Weights of a small transformer language model.
Size: 16 layers, width 128, 2 heads of 64, MLP 512 GELU, vocabulary 8192, 5.27M parameters.
Architecture: rotary positions, attention and MLP in parallel.
Training: a variant of Adam for these matrices, 114M tokens, 9629 steps.
Each number is 128 + 32 x the weight over its row's rms, rounded and kept within 0 to 255. Layers, rows and columns count from 0. The size above them is the row's rms in percent of the matrix's.

# layer 2 attention output, 128x128, rms 0.0875, rows 55-79, columns 0-127
size [ 82 109 107 111  92  89 111 116  87  97  92 117  97 106  94  75  96  94 133 102  80  77  87  88  97]
[[ 65 189 171 124 161 121 124 222  83 147 124 146 141 188 175 135 148 142 123  88 115 176 118  95 107 103 132 137  85  76  92  89 121 126  59 135 108  87 202 140  89 155  56 153 133 168 148 121 122 147 158 134  79 179 120 102  82  88 156 118 153 100 203  55 101 137  85 165 161 165 122 115 136 103 108 102  75 110 130 128 130 134 109 141 160 125 135 149 146 177 136 127 127 121  82 129 188 149 166 114 125 152 116 106 142 156 185 107 127 148  93 114  59 123  96 145 116 117 116 135 131 166 124 115  96 145 134 144]
 [145 163  88 160  48 156 169 185  99 150 131  80 129  73 113 149 154 157 127 132 128 153 178 136  63 147 179 130 153 129 181 100 159 130  47 121  59 139 167 105 147 243  76 150 113 125 125 126  90 157 180 130 118 104 207 142  69  54 125 181  35 111 100 165 109 135 132 158 132 131 114  98 169 118 107 130 107 129 119 121 109 111 136  87 118 134 106 153 128 151 157 147 106 136 120 142 141 146 178  74 120 137 105 137 111 110 122 152 146 136 118 164 137 123 146 122 125 135 121 121 127 160 148 129 102 129 120  94]
 [134 120 191 143 186 108 177 175 177 142 130 172 183 101 141 116 135 147  71 113 173  53 128  97 135  73 162 168 102 150 190 123 127 190  64  48 160 123 143 162 159 101 196 111 122 152 167 125 110 111  91 179  84 116 121 113 198 160  77 103 108 128  77 111 141 119 124 104 150 151 128  92 139 165 132 155  96 124 128 106 135 129 117 190  79 122 135 106  92 114 150  99 119 155 146 124 141 176  86 152 140 105 141 152  80 138 121 125 116  76 124 129 102  80 132  95 142 154 126  58 166 134 144 150 132 132 138 121]
 [ 98 103  74 114 112  95  14  97 170 104 209 119 155 100  94 112 170 156 153 106 121 111 147 154 143 113  85 139 214 132 178  74 133 108 229 200 124 123  74 112 140 152 153  47 102  58  91 108 131 155 191  52 142 151 102  84 163 105 126  93 194 110  93 124 123 117 162 137 130 118 176 116 111 117 132 136 140 112 137 107 120 126 133 152 101 100 106 110 115 151  96 111 145 135 141  96 126 123 112 133 145 101 113 106 132 129 136 152 116 128 145 117 161 140 139 116  84 131 112 145 148 104 102 129 149 114 137 141]
 [134 154 190 108 127 133 182 147 172 142 160 173 168  81 103 166 139 199  46 102 130 120 153  55  75  67 137 124  85 132 134 143 121 116  84 106 143  77  74  79 113  89 128 103 146 153 160 191 121  38  97 181 151  72 196 133 126 156 115 133  70  95 170  94  99 151 166 103 128 102 130 119 112 122 160 144 115 156 126  87 116 111 155 153  53  96 134 120  91 156 106 121 131 125 111 122 118 154 123 133 116 156  84 151 159 138  94 109 166 114 107  83 102 104 127 110 138 112 155 132 128  95 148  95 126 140 107 128]
 [149 123 144 113 112  94 150 116 111  99 140 171 184 132  64 109 126 176 122 116  94 146 142 109 208 103 155 118 116 173 185 112  78 113 156 126 165  87 100  53 106 205  33  82 140 134  56 145  69 108  90  76  51 168 178 105 145  87 131 147 105 168 155 129 125 144 148 108  79 121 167 158 139 113 106 130 160  96 142 132 114 183 149  91 163 157  98 147 132 183 141 130  89  81 114 105  93 109 139  76  96 147 132 143 151 110 119 131 146 145 115 116 150 127 176 130 149 114 148 117 107 133 100 130 100 125 101 125]
 [ 92  71 160 113 162  85 107  45 177 100 132 138 182 177  75 118 186 160 123 136 146 111 120  94 130  67 181 172 139 187 153 192 116 162 165 109 146 138 111  68 127 132 110  43 137 115 114 160  96 115 152 111  53 171 158  79 185 101 127  95 136 132 142 142 159 173  98 156 118 131 118 158 111  79 139 112 161  88 139 147 151 129 140  89 104 136 130 108 138  90 142 135 143 195 137 157 141 117 104 108 142 174 184 111 195 160  83 110 107 137 134 147 169 154 134 109 148 116 143 163 111 166 124 147 151 125 140 122]
 [ 61 137  98 103 119  52 147 117 129 109 160 148 100 199 108 118 206 133  91 200 159 106 166  76 122 156 118 175 135  57 119 141 106 111  80 124  96 107 171 133 143 109 130 157 102 160 125 147 114 211 135  23  91  89 138  78  74  99 157 161 101 107 110  95 110 112 126 121 102 109  82  84  91 134  96 114  95 125 128  81 103 132 132 169 119  95 158 137  83 154 123  97 110 108 108 110 125 126 154 138 146 147 113  97 125 109 174  87 124 120  94 111  63 123 104 115 135 138 161 102 125 133 113 130  65 108 120 149]
 [115 100 162  40 124 146 116 134 139 123 178 103 150 147 136 128 116 169  90 165 146 100 182 189 141 145  23 121  82  26  67 166 106  84 111 209 181 131  66  87 164 127 133 140  95  92 148  93 140 114  80  70 179 151 123 121  98 125 148 163 127 120 103 117 118  87 145  84 148 133 155 123 126 162 100 108  95 149 180  81 143 101  89 164 151 150 119 130  93 134 128 131 138 121  89  98 116 188 133 138 104  89 119 162  91  82 138 144 116 134 133 146 126 107 125 124 119 175 139 126 117 131 128 126 105 148 145  99]
 [ 75  75 180  66 142  66 112  97 132 142  93 173  71 165  86  73  81 206  79 154 129 200  64 121  98 115 123 202 137 109 131 135 127  49 141 155  98  97 117 125 126 200  87 104  75 101 148 123 101 125 108 117 162 122 196 143  92  92 135 141 129  75 181  95 124 138 134 102  91  91  85 136 151  86 106 120 145 158 140 158  90 130 118 141  87 145 159 140 110 121 114 160 119 106 125 146 110  93 150 156 119 157 133 129 124 120 123 127 168 145 113 118 118  92  95 158 179 112 126  85 109 161 142 117 133 130 104  95]
 [ 90  85 161 131 151 159 117 200  98 197 105  93  66 174 222 174 135 123 100 149 153  93 137  90 136 125 193 165 132 154 122  35 160  89 150 119 138  95 223 190 172 112 115 164 147 124 116 126 117 195 148 111  80 107 104  78  91 126 198 112 112  99 117 128 111 133 141 159 150  87 171 154 139 119 121 141 110  88  96 123 145 126  92 126 160 148 120  88 150 146 133  94 152 169 123 119 142 147 150  97 128 136 140 141 180 162 118  90  95 165 164 121 115 142 141  85 117 121 136 118 145 139 114 136 162 115 100 132]
 [189  74 119 185 108 162 159  82 153  82 122 106 166 104 104 137 126 159 156 149 179 118  66 145 211 180 166  76 123 154 180 154  80  56 122 151  85 229  84 128 146 126 126 148 127 125 130 133  75  53 111 123 133 120 137 148 144 138 162 164 101 193  65 162 106  82 164 156 137 173 165 125  87 159 131 152 119 141 147  95  85 132 135 159 137 127 112 140  99 147 125 116 104  85 151 102  94 140  97 145 129  94 102 145 100 102 161 154 107  92 127 136 148 125 135 146  91 145 102 151 129  79 114 124 119 122  95 119]
 [ 83 104  81  76 163  76 143 168 144 113  79 156 106 109  89 103 133  66 145 132  95 132  67 105 129 135 116 117 138 167 107  88 163 138 164 107 129 148  80 168  86 151 184 168 145 107 154 123 176 145 122 100 119 101 111  68 137  74 197 127 231  70  46  71 117  78 173 140 138 107 158  99 138 140 111 118 144 155 173 116 101 135 153 140 158 161  77 159 124 148 148 141 100  87 138 120 117 118 148 151 151 113 101 136  85  91 141 177 167 109 154 145 147 134 132 167  97 121  98 175  93 104 109 122 100 121 116 124]
 [172 129  75 162  93 108 145  89 146 150 139 127 159 153 111 140 208 108  77 140  69 136 125 101 172  92 121  98  64 175  93 192  91 187  92  79 135 138 128 104 103 166 134 157 212 159  95 112 106 124 128 101 109 168 160  61 123 149 128 119 119 163 165 160  70 123 102  84 129 122  89 100 168 137 164 111  60 179 150 133 162 104 111 135 126 159 123 176 119 119 133  88 137 136  77 103 134 128 135 109 110 143  76 139 146 123  98 161 119 158 149 167  80 109  93 142 109 115 140  91 100 131 205 114 112 137 167 102]
 [ 77 226 131 140 154 127 177 225  86  73 199 145 155 145  98 114  85 103 126 126 122  67 129 138 128  72 136  73 116  79 113 150 113 174  45 158 107  91 135 148  54 148  93 163 147 161 194 138 158 160 135 121  74 162  73  66 188  92  84  77 145  99 108 149 169 120 129 132 124 130 110 149 125 141  82 101 165 137 142 133 102 125 140 149 131 143 108 152 152 141 136 163 118 122 143 146 105 115 156 149 124  83 158 120  84 122 163 120 133 148 146 112 138 111 137 162 101 154 142 153 124 124  95 121 127 121 112 110]
 [167 123  48 137  83  97  98 141 148 119 143 170 117 183  83 102 115  83 155 129  88 131 154  73  42 128  59  57  75 107  59 179 118 127 140 133 136 160  84 143  82 135 130 141 109 146  62 140 146 188  77 108 162 193 136  99  66 132 123 158 115  33 207 114 167 127 121 136 134 124  87 144  98  73 159 147 166 100 153 136 127 140 141 131 129 114 136 122 156  98 139 152 127 162 160 126 125 106 106 168 150 144 145 105 142 129 137  90 124 153 139  95 136 152 121 145 132 112 146 149 142 125  92 134 123 102 127 160]
 [163 142  80 158  80 117 230  67 138 109  75  80 137  87 138 127 122 120 181 106 181 143 134 110  85 179 153 139 178 218 186 112 111 168 122 126 143 169 127 126 139 129 125 161 159 127 111 109  98 154  89 130 106 132 181 147 115 113 158 223 115 132  90 134  90 127 130 140 157 180 179 131 124 124 158 137 101 125 154  97  95 135 156 113 163 141  76 137 139 139  95 151 151  58  92  64 154 130 138  99 149 151  78 102 131 116 106 135 154 109 117 150 143 139 154 183 126 103 106 131 137 103  86  97 111 169 145 170]
 [106 180  73 166 132  78 183 118  92 107 121 159 125 119 108  68 110 154 205 102 184 164 132  40  77 175 127 177 170 110 151 105  98 143  96 129 121 177  70 130  37 127 146 146 130 136 143 112  96 188 108 126  83  97 131 140  81 102  92 166 111 120  91 106 122 154 144 165 114 118 131 132 121  80 108 148 138 108 116 141 134 120 144  83 133 157  80 112 159 103 121 184 145 169 146 145 155 132 158 113 159 160 113 103 149 129  91 108 160 142 180 149 158 128 152 140 162  70  70 130 116 115 103 139 165 127 104  67]
 [ 71 143 115 163 144  67 114 122 147 123 155 137 121 192  53  46  71 164 129 146  67 161 111 114 173  74 111 143 139  41 121 164  88 141 167 126 130 142  95  69  88 174  16  98  84 144 110  98  92 147 154 112  96 186 163 139 126  81  51 111 127 118 203  44 142 113 114 117  98 139 113 120 130 112 138 112 137 148 140 132 101 122 124 148  84 104 146 129 127 126  87 132 126 120 135 119 136  95 134 154 145 152 115  97 103 110 146 111 143 112  87 122 119 114 111 165 123 136 142 108 107 152 137 112 132 109 150 128]
 [175 126 147 126 131 122 138 117  80  95 128 147 111  62 119 135  34 141 137  55  72 208 108 233  89 133 116 106 216 109 156  88 170 132 170 166 140 122 127 102 117 146  87 155  77  67  90 121 205 110 176 172 206  89 126 224 109 127  61 146 132 139 101 159 134 117 128 118 127 101  84 136 144 126 116 121 110 145 118 146 163 141 132 101 158 154 148 161 159 107 133 118 122 150 132 123 145 124 117 116 106 118 152 140 130 142 105 133 114 145 144 160 130 118 115 162 123  98  97 136 143 122 136 138 132 125 126 103]
 [177 135  83 142 157 156 159 186 111 125 168 168 122 119 136 134 142 130 158 126 141 111 132 122 150 142 109  92 120  69  95 125 108 117  88 129 147 123 172 137  97  83 130 163 110 111 134 123 177 171 104 134  87 124  99  57 115 124  95 136 114 110 119 127 138 162 130 146 183 153 144  88 112 121 134 150 138 128 117 173 136 123 131 167 162  66 128 185 193 100 177 110 161 189 158 188 148 117 123 173 145  80 162 113 139 199 147 179 105 148 193 184 123 157  92 136  92 105  31 130 155  54 162 155 168 133 142 157]
 [110 194 127  60 152 166 104  92 152 171  71 134 114 116 207 159 209  71 172 146 167 102 172 118 105 174  82 142  78 114  96 152 195 146 121 140 164  89 112 159 152  18 195 144 138 192 128 135 172 170  95 124 132 107 108 159 143  93 176 129 171 142 135 114 136 109 174 155 147  96 106 126 124 123 168 124 112 152 152 139 105 135 136 105  85 127  94 153 130 171 153 137 146  98 132 125 125 119 140  99 147 108 120 112  94 100 146 148 154  86 124 141 153 145 177 152 140 137 147 166 156 105  94 100 110 150  95 143]
 [ 75 190 117 115 122 114  76 139 215 183 128 117 126 199 150 120 143 129  27 128 110  72 104  72 120 104 127 134 133  55  82 180 124 155 116 107  93 160  95 199 105 166 179 190 123 173 198 122 159 163  96  73 105 125  81 110  77 161 105  72  97  89 109 141 155 146 127 105 126 106 146 142 160 114 149 112 153 136 154 150 124 136 149  90  87 140 105 135 150  73 155 138 147 163 155 134 130  90 143 162 142 121 112 122 126 136 108 151 139 115 117 152 160 152 162 144 118 138 139 127 167 132 154  92 159 154 136 132]
 [106 149 123 165 151  98 108 129 125  94  97  87 189 158 184 130 178 113 151 152 147  64  92 102 183  68 117  57  25 151 108 114 133 178 118 127 111 149 120 135 101 133 173 164 232 159 151 147  91  99 159 133 107 182 127  85 183 164 160 107 172  83 118  98 145 142 113  87 138 157 104 113 136 147 141 111 112 137 156 138 123 155 166 105 123 126 112 139 114 141 132  98 115  72  89 121 139 112 113  76 119 165 108  79 116 136 114 113 167  74  74 124  96 123 150 132 175 107 132  85 134 144 134 122 102 166 148 178]
 [159  46 189 168 139 135 101 109 140 206  70 109  86 141 153  74  78  13 128 137 127 173  95  40 124 131 173 149 153 169  80 103 152 101 215  91 171 135 132 144 136 162 140 146 158 133 135 127 126 121  95 135  76 156 133 144 130 171 191 163 101 183 144 117  80 103 127 122 167 110  94 116 122 134 165 130  84 154 124 147 139 106 122 118 123  96 160 162 112 156 116 111 166  95  98 125 135 136 154 119 126  99  94 106 160 132 149 131 145 141 143 125  87 133 102 107 118 141 126 101 112 116 173  66 147 144 135 130]]